config.toml
num_hidden_layers = 8
num_attention_heads = 4
head_dim = 64
hidden_act = "swiglu"
norm_eps = 1e-05
rope_theta = 1230.0
parallel_block = false
init_std_qkv = 0.0203
init_std_down = 0.00254
init_out_by_depth = true
train_tokens = 382200000
max_steps = 6441
Each number is 128 + 32 x the weight over its row's rms, rounded and kept within 0 to 255. Layers, rows and columns count from 0. Numbers have three digits each. The size before them is the row's rms in percent of the matrix's.

# up: layer 2 MLP up, 896x224, rms 0.119, rows 447-467, columns 0-223
# down: layer 2 MLP down (transposed), 896x224, rms 0.0581, rows 447-467, columns 0-223
# gate: layer 2 MLP gate, 896x224, rms 0.117, rows 448-467, columns 0-223
up447 110:120131181110142117106120140113093049110160115190213173099173123153187073090166147122077092148142162128111171166140117131116149131106146105041146151168135128084090122197159138073124140191129059129104141118118143108127070134077119107088162152110193132095130095114141132166107136079130092176096142132125091181151107113142149119081165144148158131152121159153169052113119120157195129140091162138098146111088095169136118101121159151094132157163102130076108110119088098106138147132131188040170111168117116087134120119153093101136121133112104110160126130155136088115196102147097122150085122131159150191106138140166158097134127107154161152146115105165149148048149154227161100143081
down447 104:120175050078185095113145093134172128174174152125108081161040153205148112077099165131161197143123106126115133176151143180178143139126151140122187080119103205107158168108131140146102150113129138104107140107065048175092137168156108132098139100092133147124119096145140142067146110160140052137115107185169121168134105130078152132092123119180131129052115093108105135159131146120108139131160138175135169138133115125085147125073055147126123166148162125147135168133124109192138165168137175172115097131162173190155124161142137056132042128138185116118145125155168112043088142147140124131095084125117142116142116149145110151125115149115158111099146116111142191127118128085150115148132
gate448 108:159138116121074116132112112099204124118139113174095181113146134120177143165136174122172069152171105181100162126072096061145177171144137137156132161106130087113105146180093151177104166079182154108086100118157087119132100086129122101167138147121116112056138146164090115083093063166185111173084076113111108129186139154138173140123106148154147129189116119132095134144137133102158129111135102132125153128098097133219153177082138143144142126150137142150125124170179082167168114092091113092134118152151086141143210195117101138194136169154118123143134101066114115194145086146130143093151100106139137170098103166032129165115097118062084103156145121159156138106145118089117077123134
up448 114:137099106158159142162138117132142102070105137127148082109140176108130075091097111130124099101126100036124056138135153181147061134174095085143151137109106171159134170129149155121090126128159161102192110092135122181113105136132127154136057115143133145140120125095143126166071143149059155117121190146153074105088146122131085090163151140194167128100094152155116214069104085129102158126174157094124104134128094091097082127113147103114184121087136177132150127107151096118150167099140121134064138133099140060111110168134157114093112102207092195123128132121134148133072157131113114107112169074116128142135170140086091125110150146128138114138152105122188115057118060103097206149043
down448 107:080122135115133097122184003094170166110147119115186139131143140109139071134130117134095147163154150082100103114061106142148120144090111136145182170168162219062164162134146165154112107128146107113156065157136128164148196154100141143133110109111164105167027124102180109097203152094174130110150135113161145103139165142082064159179144188109125085112101129119107123101163112141117171114167091113088167076088148079105124118163079108102135096112122088118093098141125110089109140134129122105136118176114124114146118163148101114090123104162137178138085140116096110124142126083088107182143083126101130167121109138162104133090122144148081174155169154127146153197119100119121176061069
gate449 098:180127183058100066137110129047154166193139048133098150104077196121157135123167135135167149143135201113116113156073147150105159133121128149113122113125173113129162094128145114120133094117174126160106086125098085137156142140107143163097115157138103160184158161198138131152065125129109117181113143073127144093201111079102129064089151128096068161123119139114129148182136193143126152084109149127127164136139167141194092144136137166133182139144151145146137193151122142127129117109134163204131114136067145093180076150140132118116147146129124165094100104122133095108129113114126135122157102138086170074134095206102124074135125088158138120124094157087195149106139154069144112064196
up449 098:083129127172111168148127162191153095177073174107143113146199132117205098131121108118103161121129069128140189071144164145157083090151134123158095207164089122134048120115144118182080146136139115136155155162152173135112109098171149068079166102087188157075096156055152173065105097141128128127107144099147086125125098165090100134128147116107165111091138111124163152092172124078125070145172134147145119076127108136123203152099108119158109125102121184143167120166120180125087100137111129083183056121131099173097113160112173113110130141111093163145116113089155114092069145109125099165120137121161101139077152149131139091094154120122128078115087140127182146088116127170103160199131
down449 088:085112162126155123088108113114127139113107139097120149129084113167166104076099108103144171074124154089111175095110149127116143141141111146068117148075116149176101132129143048091150148146121089149142102116139123130123121092130143133108121108169178109131133135119119108122111156090098082190146158083203064146132162102131101078187133088138088178086152106147165156174142144171156071150190136175119163137093189133160173154180088138150163113117128171158114180181141085143157144136172158202110089141079199059151124122118174127081096168122126222162110089168174105070151146105157171127065122124122107080112154139076093097113116115098174110107114130134099071085094091145147145146135
gate450 106:129146122156069169175114088126129096127196118094141111161111156132140146107166151078144224107203174099202062108104088074111137122155104108177131147149115118105099106178118155184127140163147171116156139130126184127140158133134168116108143118161111016088147117156100111158174145143113103140111096153170212129208158127125098086136166073114139134146196160154085167135164111130136168077110125171124104137151128139117126088129129136175120095143113143114123105141143115190104117092224116137119134132152213132109077181117152126103121156147107221093103139146131088139119145108103136097089139147120123124140110168122111159143141076154083118123141129114149155129049098138136115165084
up450 103:139134088132046169093071154071131183178117078124099113137131130109159167136123239134138121116118130107171116124169138153184121166098144110095172138113128152127110102169137199152145121115106116105169147080132175144105146100084172138081154199187118171128139102170086181097120091118158186130116142119124108149112186114084088131124157154117138115123065171154160079081161159180100143146121127136141137142161101141150145136175128108161053126205085107132110112171116107114110077171139176138110107146118136133070122150127091133110186044147088122127153132154089147076127108097132150127132140203147120133111141076108094082151072111129167092147095196084137108112119099079093138140113
down450 102:133169119136121137140070249088101173134113093094108110192101150121117146118095139110135102075176189114117106134160095109140087119148103123173166135111112137180111123083098156089086083180086129129089142085099147106109170065143095091102127106122190157108140180156114121119100123134139144066098138164205145149095182111145107147107020169138135125181149101126085188127177102165106131148112110142158139121144109131115162067078091136117106121089081118136142093136141084129145110170158145104138173170111122126142128103132109133172146130109105104099181120083126081134077139151122129080064166132122084058111153049191126115169127081116147083112125122157142136139091083112149141173102
gate451 103:202101132151122074088155054161153088098146123124124105168165201128131106138123159109131132168110116184157127071192145143118137186100126092127159080098128113133104111062121073158102154156121120140123093101060134120154110132048122134105116174079155176139148173115106120138169120095176099175180144135100130138167107171094094034119077155134141123072069139092134085184156130128149191128139187150149159131165135127147107149175126109133088133182121130130143094117112123101154132146094131125135154076159125153124144193075096137100092104111098128144167122056126127105130128175130089124103091111136109107104131137107066121080174125122111060143126071124073136131091039084103107149094
up451 103:103114080168101161089135151114132139101128169134159157126080164118085145134081085128143083028136113184149060209124140084176176105146115111174112133182112142100149123170124071135105151111116163144180144113070143168109198111126130113026153120152106131092104156107117110159168194198155098088096142135167115147132169103123142085124134146077153117112132135098148135120115126115104134130178188179164073106139120096142131097136164113106154161111149086119054111171155101142092091077128124143188136052098178117132169152144132149138106148158073123040122175161138095141137122113142117116140096129115202118105129119083137170182170174143144111124115108138153111102123128131140098122182
down451 107:157091113086108172151159147122144119110100074156096115084104082148133123125029145154151191148118127162070171135161112148187105101153121169122116140189098135158153064101157090145148116101067083165148132130099133126176121149161119102112162115134135065114121074078152156084125106086133151127147161124122095060101164115131158177125148135097142086142161116146170095127159133151125081144092055147104119168112120157094195155148134134151205145174183140077177127112113084096132136122110134061166148124054106102146135050152135136133160114135147200146140124142134125128080134128096185141131142066079153115093090097178112087091100127139103186193131163150175143114170127086163114110132
gate452 095:127091047134101101127100076118140130089118164156121167101190122145115106129148079083133127176099112130089125179109163155100104117133121140130132135161137143170156106118088142171094103126128119072080138136091167165078150145155133125092180102149105140108163125090141166113097190135126153112066087122113104184176097112155118115104156092135123168139126138078124127127131151106158111089149156035192140144137164141156117132116137091126151141181106131065215130164176153063156083081166154112124076138075124097139089130196112120126063123152146108150150123129143028130098089177148143178078144109147112085068177155144089176087102118115132128171158110119121126107190084123116170061098
up452 095:126081128095111112098120073112171080094121117143150127144144183120126116178149175073073099144145181065183107135154099161088153076143113155160158149137159105088122145152141101099099167118144078141097156121075111140100137140139133161111159139166199158148123094076205155116115124090099146141151127167101110097133100074146158133137153101142158169110099187135161109142128175113105133116088071167158098126123119120112123131120066146190097129191163178134118132065207140097151124081124124153150130155131140163075164093138105107094137094161114042188139090153079137168132170132144083130138126099140173100097130148123088133155206121094121158126171186131116181095082189097060175143117
down452 103:076113176033160136187105155102163116112146159127098157124107150125120119123046103129157118177142141183081143092105143139165096174059166155152119123102130144174110155077114101116079102138100108105136094144124132092175153142124094149157085151111130079132167151107109155075144117175144117133122123099115093142112123121190132127162171133141126128138141106114110151110147112106160135138100181086110162141096085110051124162105024111085123094190132179120103048158117138105123127089095136079073052109119058148116179130083143116119112149109129158072109178165135125109055125093139172130098079132159092169128165163139166129099095164183112161162074147093190118110130122100144086142132
gate453 101:121133117138156092148146131072111160132105148131118200078127137124199096131116103147093161210135134161116159172131134138122146130139142118150127132099155139208142184142101085075150168118129110137099149130098107062088090072138144097119066135148156123154161092113144104120118098141151109120149081061198101158177123121071152135097158179148119131092105143115104094156100191100152129084101119179082132113109124132151129159119126069130151099134255151155146100145112115147114100118119111183165096147130163180132071161169100119147106172145119049117131165107129164169096116108097116043091101110168197157117165080085107114107103123148102106092143160096179121129163126109146081166179
up453 103:108107124155078136133158122108126131081174154125111123122099081132145132122155091107177138124155161064107105150097147162183189163143099173102136106125117106055106150195108141120119072104151141095111202148145109147060133053129204111112109182106132123139112148136113146142122130181099179112140168097139120174089109142168104141184143131196135130115153149092099177121097121118095133101152121100121174126142111162098178112122137153157097145126191163113171147102067155120115113172075148137101088157097146108129130146075138084128092157096114088127212128122186169070067112189100086121213141110179095127118034105113126129169128098137151118182122139116132090139143120168203141114111
down453 103:128135134153126140124106104104093162171113098166105098140139135081135108112159064129108124152120132142118143136071157104160133109103047192163106082154134123131087147146136100135104147106087118121086162145171111141136105112103131095160135165156105116145157142137130142115128147111134168109060163087112089179220133120140154049097116164143156168118124100165129096136121124112090155143153200141077127097086156108108165176177070168163060122110146141113158144161141138128166102121166154115134112125117090156141088162177170142078076130157089131090106101114076089139047176055102097106085126151085097132141095139141110170091183108116076060198167113165133075030134105159155093093111
gate454 085:159093073104130128134144136108133119208096184111124104116088084146119105057065094118165131115091091095152148139073094056109157131084114117147160049095119135119143115160148169206125160131189110129148117173103121117187133165170074133127121159136139050095141087121174103137162182079085089153138152110170145148094154129197152127100131189077111145152100140110099188114093203141128198183150147118104124170142134108131099098176150138090091146151123117115154131092185121155110113081123137113160130161113083170142167080129081132135079121123160124097110125113163119186158067130152151208176123100134099125110101091118132119129125116134136108129115095160085150150103175130164122107194
up454 084:127117140126160081097142068126082110141101236095094122125082090106127120173124066145118143126103105095131145120148131094123087110144165104090116170159092095107030118103065105150094051124111141087114154110180174126103151142122115106087138154166099117159088186126175107113153154123171172128135135143135121140141128142169087076146061131160143134125151080139174136141071120133146141133126148107156143141143197112143119149124143132136127163082082148093133138105104131107155133154104134143100134107125194121084107122144120197107130129130041099034136185155092145072158157099082117072179061112106129125146179105157113082104072117185109111116153114192183164077158134105125139159116
down454 092:046182099185144115144177136143124152146110084138165124172150105157144116051166154097131170137107195120146163157122088114158205176159169181109114120125092172117211134064106139129119149139159121174194118160139168127117146167179119144093145129075136129150127106141114063116138125101197135157099142128077137139122091140051141114134158070050132172136105146118102141162127149122149150124183145141157114161170078121129173114153117156125173163128140144197116098085168111146168162153148157102106115094186094166204182085146164100121125079145119135113124149102105143097089100135104109191123109127159125147126083132145106104175145176116137187144146110075126131129085082119176099096152
gate455 105:138062133054166113123131178162165177085163123109166139129127128153153135125070086119110128068089127130121108116152097165158124146124121154164079151139070128144155125093161110150078135143118117206080098149123099119133109118134133181141106143081122162099113117136102150115207083117172151102122163169147089118061125123101126103112106082085186078124127115130085168111068155105136099161107108080113124154105182162065167125129148116127077119132146102116171146115087134114119146140165094198092083158153071121151132115096165219095196135127083124192103083120151055141156156098105147161119114119062118179165096137180135141127058138147116087125172104129158103082117093147103060133134
up455 104:182138163119159131130146101156164063095122114109165177148118116146128090060109139112127177182129102084127121196095125105146154130115132108121149102130135122116119113153148145153140160142142109139118165136127152097212130138076112131135142111101126080126104151103149126113139099146089122129161118057120115170183197091138156112074149138134124143168080163160120112136141124139108110171123171090114144140140057165129132148078060138167091163059129146119148090067164125183118134122217113066132083125065120078153101146214094053098120052164154150127203154101170144157137144068179121167143121094148067144114135154134119109122154174115164142114122148185111148101147077083098119124061
down455 105:085148052162140170119123202096075149187092190137069087157115127130093134195128124157147127126121125161101152093160162177132126094163141135143135169174116125121127152111110134110108104127121130097128121131146208105115151110167168050167136145179101095115144070147100118082100175107118086142107169092133154148096070081128131124177144118178126155094130155114193111123174152136114156133146112141067126103097168137132111142148103141091173111164143101176138202120116138131105154107088155091176184073102135139112105094129067189137092162162164118112136185173116139152200130120121111125151228158138150137078114205120081159134116097141150090116117056128186131120105117109109125164148
gate456 115:074121123112106119147094143125120100130140183158147180180180151140131127122090147087138167096109161112133138120159113170125100126094144071182090116176117112212135110104149140146134090082062178079108143171093151126099098032076140192134113126133126155132119095154157129132122081178133160180073122153126084141044088097093120124118176068191154107143105095095110089122132158145139182114152102136147141075099122129184117119086139148059124081157106105135183178126080127149122130169155158085141088113108119129200152137103177113200139128096121106108079121085087066127108123140169140161123187091094136159141147148107125089112099142075136133148172147146114169113093133104147063114088
up456 101:118060141127135125126121160185107132097149078133129178145138144047169154138157088098116115134158140150122087104172144189147141139135166099148092083179094125135089121117134180132145154132152133108122164113147111115152153125107148112090077140131081147092090157100147183136130087074086111142082088176090091149155106113142126068152148081134183104130103130111082137162212110187119154114119173171139126195155091126152167082149166160101107110200049122124166189104120101133087158113147121124126115133119046064177145159071156168118167081080112178129134170138079135104150102139168116183140188113144118167153121121116143073111127196121126139101171099125097170111089079108175151118136
down456 105:151137126126184145135201143194137153087169125103169080132110115123109195086145103118154133188114174084121132127123139136093121046122146138107140160076159196122155154153092093138155099132114149167143110141115139099092134143076133066120110135151162131117164150103161169163163146143119161133135151133115150121116071155137093135076108198167093134095133121110101163042089159098145137151098139182161121115096118147158082015155069184106146109163153151104102151111075094028126153162119118124145147142119168111101160176098097092116125086120165108152074167154157133126160160150124106136182098138073136113133179121149124095165119117133200104077112065109098132119104081169142086140118
gate457 091:163154139150102177087104130143128146130123123122167094151154072141126076090173123092181169106115114138132084184156057114135147110118160160135140144177119146120104081125147172085138162202105132138085157120039117127152097186125164103156132153122150098181172150058061083159150097107093118139139126160104067169105181102128126131124115105127125156110142097145175160112102131151053123134100060123088162131156144124120110109110134111114135154137160104124136119068144091139126142181143056169184147091165049186152148094185084110123085108083071104133122119073104089112159135123132141156087110130149164101167108140176152082092107150142129075150083055151152069124097091178125114139155
up457 091:144147091150101113172145159053192093075178164133160122058152177104176117058174093057099134125112124108157164135145093119147075156132118115122167143121111145107079159170145127148177110101155113196131071169122113171133099173117151165160194115084150111113127141157161183175125103169156129106091140124168162161081098197167123133106142101099141097078113092149121136101071089121108117121055129150127117139145163173163144147152125083130170091115088115198150128125130085122102095191124130135127150101139112095143140112073146144107111165081164105112159100120075144184135141078143150125156133113102036173126154129132159120050057091120119157110139173149155120140119166095116144118094
down457 090:154137118131101194138096135120115130113079168137132134151131137121126130119113126120128108048144164115177155142158175155138135129055082131157125068080103077106123158105137097146117097118120134143151151100146154127139140099160110183130140150097107086100142135136123164130088120089117167135157108049203123113063169112108117110189127136116125157133157144132162159113158102188105120105169179155148134122124119092119193177132013104098065198099155078123135098115182168118134213152135163105105097182100115152187113145147139108056177114097111131112158111091160133162143124135092146116072180110098152129178167079117061133088103132053095132097083112075064109128115148144128087129132
gate458 111:112143170120126092125106132093184127101146060151113097172152118106090160055151108131128097172101207131142085155096146124121153164106130105142135125141156105192148156093133166216190081134124101062142115142122123170175079134146066129204141117154170144122156194119101122143101104129189113159133062174099218114124132121185130134124078116134188080089140134124110124156102135185114174106108162159120118187103137110092122125174098201105049174116142110135131137138118100137097126113116173139135146130160157163100051140139126126081086119143148134092119115151113121153142141100133151086184109174140140123164139141121114185105159124109093126144132169105202102127134144062178093077149
up458 108:179119111123144115081097138115103148172083094073143109143090133123116141196103137167061082114114068134171087148151137103066092154168151133138146118110109102189110129166118098120072152109100134111094120102114100065161127116149166080090129096158158134165101116160055181207130077103162102119100159181150119113008126050110125160184147088150137122136115169134180143146187117101157115101152134125173065138183133065125130141078163114109163085132109139196132106057155088133109108182114081103126146122084112089165095116127076112140129086100124128126167120101127162105180077128108117134143125105152169124127108136140107106142149109113141131160165108165162081098094136119098096083148
down458 098:147070129112179161126208047111176160130129150110141132149093136118166107121156138120149202084194120180114109160112105159137084151115085149169175155118153150149145144131093098103127080108141114146085080145166110095161167164133130143127092104119107118145148126095122108127128103148115177095125111188144093115143080129116101160158130053147106058167000110150060100180157127102133140170147155099178089102071082129140103136091061105139064137131140117102145085103143054093137126087115113112084159154085192089129164137119133173133107105146166125134138148127102158100141133149123156105073113101125146111097109127165163079093097118143098156119137190122126120163133140070132172129104
gate459 104:064083076137177117131144145131099117125082146147121152184151142100113152102098105098192108166087126151132165128116107127150134126116078113124119153138126126110117202147150117088155128120162156107133080138138091118083131085104040123129078095111123113205094173157100084144115088187149100117177141141122122086112197139134181132152124129116078139157189115146157129189182134103140115163085173168155168163134152147120121164111124149080149165192122129105099140100146059145192132168147091160096129167100127097107152084089113113135046073161077116192166133142104108129109080144115119066167131104170128139064152055086105133104123122138121114155121152118148167123107135123110069109033
up459 101:152118140159154109125141155148047126049135165111155107102154109123158123123067119162114170120128122138126184138086074181139128167106120145145121136090205086158119172056111143145120122131118167109073136135067133128119126113111121107157172169125125158167108187161123140107094122154109143072101143092112138182136150143096084064122150111127145131097095093133124172172173117135111104061117173128087137125154118200095066178129168161157164093140126108113138096095127109199145103077128144065109122144120168174165158122078197100131110139139107110129101115112172125094120058139115064149186050123099098170165182172130128102129088204118148110152124092148094095131191153161139105093092
down459 105:099121074117156118119129093188093132136072098081148166135096137136134157123083148146153111145169164143165135104128178119158111174099131144161118104154102120096072110143136157142172141158125128073186077095126159133139131103154085145127144082136150100120084075139114152088112126129111087097141092104111154122152160160166136145156069123121157103175200170166099149196118160124145131152050128164151147156119189093125153089132028170091126101083142131106149181139067086132163121169165120189069099146134086150123150072122111091167074144155060134097092112150119193148112132166123071210148154107118134131067146128153076144091126131103162150153095142089178121120136109165141196174119
gate460 088:115166095114115138108100134109113122150093138188159114143144115034041172090150064122122073142179163134079149056123150097146069109159150104105187198130192122127152157091138075139106151141066165107142120199129184175082133125075162121162187070125108133081135155126154175134093108114157103128132164150137134151127104104143115061113131124109104168145113080100199139131127169157128124110210078134134168100132140148139155144164101124164097146097134218121142141097101178146133125119099149112145090172130187074140158139175113084176123094139148134136059175141114116140139106124107128133073130129103119165117076150188123167130107109133168158148160154152103113117104152117147154169102
up460 090:109111156179096134166140106121119157074157107069159067084084124191136149093158150104134106043086122192112139127145081126121156166134113124134147107152105051130141114123113146128116122140143167141094158103203078139146129159126122130132114163134170031106073142170123100082106156104145106160189153137124155156143132168099080136103175113119146065112180096145117183121104163130184122124103192210123061138130131137147143063110182113131101123170114156103088133191102136086152134079123114176141149159087125195142088127115143080159136096109106146114154137167132096132118153176163185074072170078169136120149160120116139171084178130092087086126138139070113131113120129144139146147115
down460 089:112129162083160129150144171128160122170121182161185180122100108118108142055139123161102170111056186083116122155129103121097156102140134150175146150163152168146116094153066137095178111086126119095117114147171100187150120084169100097157165153044121164127151067090158128106160129122116142131142151106102121122121069113152130103093102082173126170147062142072108122171138088110101122155147103154100164125134103100103123156067010151156149120079125061073138141110175138105088080181203140112093100155143100053157151125141115103132126105121107114144093098150168096132143134114132133159153149185109110089118101180157122135166159136076133098103155118139136124158105212106167155117127
gate461 098:080126141149170089130146124099108107195091173136169160141099114172128091044130155152073173134144125142155200156120113030141128122072135129175136080086110119085074053171119092068148129147134117127107062150094104103036099094173074163117165110149111109158169132148103129125136091143113112172170121148173109112094168116115153104117107150127143108133107113094135102100128216135112123071135085178126109122192089098144172096142117122134169035120170129143140074107113107170118120136193096182112139081112123115114115168103158069149126155142130122149121155108108160128168133141123120156118169162176107224178120094124137106110104128111101156100151123102122146136152128134078157115143
up461 098:163172169094102133085184202105192169123161080056147093117118136158167134087122120181096156140168136086119123106095141115142112123159149115130140137126145161086116121113131110120099132117118110115129045110130111063101100160111084181123131160104156149149137092078135149141114128141141088104081200113102135182090148131122147144131122085101165146109124153143095178093163097147126153076094172131125106131144066083107105201204096138177171064134116130165118112144087113164162168198109131129143119134153154173127140083086143096099171161131119105109112096119145129051123234115165139098146167085141129085121156174086142128165073137119151140120177109079123155197113111104078081099148
down461 101:168142100152103128105145111132093105196154092154130072089165105037075096077109210133124114118169138121153144172178159100132125130116076075143116096130115058130164145141149093179122151120120102150151140190089199124131140107130188127089109106120109128078104173108162132170172117175106109145150085192162150085159148155094142099107140092062103153120146081094153104155192147134108084113133081055147123152141166120112136085142145095099136108133115102089171121121110148153134097132092131112116087115124092144083086143185142201095160050124141149119122152108167169116156101200096175128149136168121173152090104127088135148128174105100141150129151135190106123134145189131143084193134
gate462 107:132105120183117125132172117135198117092125157143101104137106120138160081148126091150117127142103137105109082103173086162107190095160102089124086115154147130156113110086136153121150117106154128176146113136072063164175122121074061150148133082165116120180052096147084091131129156171139129102121105123128120133103163112124149120121116124157141122084118122146202082122146092078115089120065060184149077091126108127052126096103121152109106090143099194115253129176085143155125154075127152214134144197138133090120143168114092116152126078114145076152117123150137145160105159173109145090189132158146143115110156140134089143108132186114131169154150140119082060125070091142152106145109
up462 101:109111073081113182081110114121152072090092156111131124107140154090137101142145085076089185136129127070133090173154120169158150073089126107106225105166134101138152108126132115142126131116128133071097160119087071080127107101151139168129099063127111104155173097158132113111103140141125139141119144111129096083128077205103113166171116132131132177169064128046126100172103116083137139115101137092179122117099135082159104136119094159119165175103117112067137116145156090140164127162153118157140103122092165138077154119191098129102185139108118098123143146209114135137109143124144131145106153096146153123108151134016170173122130103102161113139139206171166133075121123030150097169126
down462 100:114091122101132068155081101139133107111142148184095126127097156144080101086103155067169159144120148143109147129134152160084058163081154130114109143100126082104139131231095123136140115151113194127171152101145178132081113125109073143118130141085115181096183161124120124124148131081097123091111177136104145153143139125082113108146126106092118136179096133129072149197123108130114178127096128100067160178151114204125151095104101084186105102172161087161148129098110073143092147155171100169092079101142183157141161095124126088115130167131117079087069124122099132144137109113108138067086149094154118114113140127149163132106104145030101086158090088112133141192205079154114131085084
gate463 111:095082135066184125134164111140140115096125185084141126150109104110173140078133111096100080056075075111090131080154127158089125101107083141083187096191121133155148121085126082175095131114155096073049110129123144166122159157156113108077100128178156135097134083142109163188131114098157130111098133104163178111117187107119158103157143129184156093058140166185117137165130080177059141068131174146162110126156142116100137166112150174086104084136090144112142123130160139115086120152074098067111147069143187114095139099137180098141121093136180101110090205134104136156103115168071143096097122156108134158088143128123164179119128087119131160138143098148119160178113141114158087132150
up463 110:156143114124174142120151130176151140229164083082157166094113162045107126167142055089155140128147151078200107175180118174102155080144103120116082109136082127127132145087140140114124080130107121146093133133180111119149098114117138116165168133130109133118107125131152090115090130108109127101171132074111139136126201086138086093101120173094167049118100105147166182110192178143120096151149154164116185175151109109143119163101158149148124167128158149135157100142101182180138112120174077101119106154106130201151168082115150169130175153134091140106058182090196161166153145167160113090175136179097125107100119167144130097174148178124150128162111120094117120146097150151148055109128
down463 109:109132141108097139120101220074101100181146091172130059104169182119086082169109151113099108145124150157147161137090092054116142113168110149142114128115070156128044133112098113070136184123085128121115125181110068108123155164163108079163153101158156128153126129141117110139130208147141133110114089146089128140151128100120117151156135126074168103099112138089113121137148161061114087172153173138138108110109082140150118122144087152141169194138101148148113158083125201162139170189131121172122163120187132163154112137055113167083128084116142093149138094130124162120119126135153226096114172136179158132115129064137093126182123081102194112088148153150111124112198077144160139137128
gate464 097:134082131177144107064095167165094118113124132181084137122101109128091143048111098113109138121093092123105097136103154118135139156104113156124125098163104129098180128113124165131159149147071088120101136090151218153142068151116094123138146095175089176069122138099123078103114131191105125112132105154144098166122116147096180136110133131122113125073128117044133103059102130113084134164072117109051109105113123103182154153105107094160105085146162146102115138151150111098155100120098156081199111165117117154123151189072121097060064084119111143154119129104136139125160117198117194100151151181108111188125160103019159144129118122156115118157156091134080087074148114140147142100175
up464 097:137108054103171066134091124126157101128115147151163139125137104118128123167120144098133111091096114152194184116104120118141117113138100171134136117110110140126057148145107108126131124114129189136122165138163111143136161112206166074091102150111138130217104162090172196145152157156086122137183141169089066099170144078159162158174121157121117072151097105106130161095170127114109118163153153089081101138119113167073124114120130102130141164170178095146116116085052118139087190095126143098097096144217136170122111181074096129145115091143197127080149125104110190095117110108144122183146129075137140170204137155121135124153127128149123123183117080110181117157162094168174197093121
down464 099:083104127134158121156158086096174091058065113165165124106104120175100123137065120154117146193173126130120100143138116104103108108101172119084112108149118115173082191079114184159152144079092151150106115116084050125089039150161142138123142081101156094094156145111119121073124065116078136110190095117201164172122161096120086163127165101152138140184093128137105125153160129132109103119155090135155112147142086097122110169081174102170111137135123067113119166157101138135147100117181137076108118134096100117160156051062141124124148116142115143121182115175120094116121167103160163128102125123180069108140124127135202070122089148173131114145092066109169078172157138087143155142125
gate465 104:138079135140148154142125108133138163124154081166158135101154087133149152083092134094059136156141179051187162145133099111090080159073066129113061152131129084141132123111177141108125154120151097113119115089110136172108155070164196138104096153157069138121169127128117135113027117119095058088112133078145153153132153184136150069130093082095146044105112081101138179156129095067083108109173140082162135100090112203140154164100139126129148190062187136109141136108098090127126090153168103124166109191125137117124141129121161153119134110110142123118147128097135136092150098128144113098113180134100102160147139115121135121151068145178161215173163117067126122178095128139120150137109
up465 098:102151130104165117147161147115184098147160202171090205080105125059125116116088135140091159148174111141133128121111130120099181123138090112119163126140149135095142191084079108153163135127084102165168078100149117106149126105213146095134125114117160108103178177155099105197104157157132112077168109130233124152141061148127124073126092225109147132191132086149106131140083147083109088101133147088146097160124065157094166136053102147133132123185152125141127138131119056114150123137149101179085132095149133120074146110158177139136128066124094125090104153116128148126143144133113133118115094097126147139129123123082128113099182147110111165191053140134144192128097151081152141131091
down465 098:084114103170112091104099130126086127106128151122086098138097124167026125091142176135157096108171155136108111058041129124143106141091154125186185087109120112158127133095117157115132152111126114144158095111134129139091121171102115175120123085107126081072144074121110178108153149172164072171097156148117154121120125092209115141144176104137129133146180113115149115173155113100169154137162134123147154175117091106135163154113100113157153148151141128096089119127072151169142104158106142049095148091166046131133177195141073151144149142154101092114198141108121081103073147119164089108142099082152113054128109161152082130184114062190138177151156133148116177086179134120148101160141
gate466 096:102174149073185138106213129195167146161066111138191139131136138108117135128132088139139204140113128170094118097126105132155128128104134128117127131106119170157104124117163117146087121085129098074124157100178155200138152133119124123097109123131132135118173170142139152147141130103160169213097149077118126162124124175182155162081141140149139177119131159088173149125128102233063090136203142129164115090148068152128157127147206164094127149135126119094101084159140151115139113117201127111136099132122154135125161090126095147112119133120191144131185149141119077074089153162115127104127098132079197175174135122150123100144103102210128140076122081175091137121105115139134213130082
up466 098:102117143147131164116129096170145136150138121127165099132147092103098132166130152143113111108098160116060114112161101146155079169142176089091100102121068172107190063081136092135193192110177172136090173131100167172116179109137113130197146149107154074147157091069142147149138145146115151098126082148077130160151096139078085150092139183086105113177103083053145092110125100109123105150150127123170136111136081155174172120127071126157150125185120174129155157132138127062131164147098124072143121131096103137055117130077164125162152133123062193182078128126125143202103170097109110121080177166132089117099130130127142142145169113158153154154076188104100168140153101152093126078134
down466 101:167147124163096130131127107151080135159131146114101112121138137105112150136113124096067129140147109145157118073142148139093159053138103092123167064149088101168139100177136083086082112133102119103097107060099108098127154095117141151156142179151115165091105202132114129102104188178101136131128110085154077140073183103141069112096126134089129142136151090100115126169144147075167159134141075103108122148058109095076166106128081103165173150093109156150041156124143135115178119116105157160141117147091217081160110187129124071129170168145121137120157136182174122193108145082149201158134104125162191114155139074195058100106127152127095151130133147139151125076073102118149103132155
gate467 101:121106146139084133041218110123152191186125145149096117144130143114102093105145126120197174102120147132127179142134089131148165185118124176130118194117127190166153122134157142147120148107194183168120125094102125123122169097106096179125064067106124089139153128148152131184106115054074165087159132148122121126173105162116115134091132153147088103127132155135131099100111126172172148106115094126207180073096125175134112120097122162147126107063146110147102134126109146115103089131117116151167114164089056157165122141160139156119131082108101120213111112106172157103152190104118101074145114150181121094133133111096130116095100097191069143136156100090098104175200078157109149097154
up467 102:135167079107090189139101204110095103078130126063103111105109184103049123155102149172093095127132088106134137126113103181139133137065126131141140079145099095122191121156168162165121120078135125141110133144122096099109095130217125136120110133139083169109134141149121117095125171116105075185127093117133103140153109089118135121157089126114125088094144202141099112120160159083147152084187088082112121110094101166164186102126138156161151110172130119137135141217180072117134116142101172142125170126120120082125183153106072098170083174117139190130091076129147138089107103127131156131084145150120068134088097134095095046119065154101146110084100166104186137137081161115071125099128
down467 105:158145054109151145174160106172151136092122074156123104158088163103129129121102092214134151133144127136129133135108156137148117112125167114151128171127155143137194129156056109170156090165068103082105078182143095133085130147119208135102143145144099128136155143128061108163109131149109115117163174116111139156143119176143167123120140178183158081154154122093187082155128142195082109149149188112131092108110155122098118103142163135095066107115138112146172097159140127086101118167094119148091120104077173140077111138162025142151125106117127115132096146151112104104120122077148164156118050051129132130143114153087122146102097191111167175107167144160185072148069123165077116169088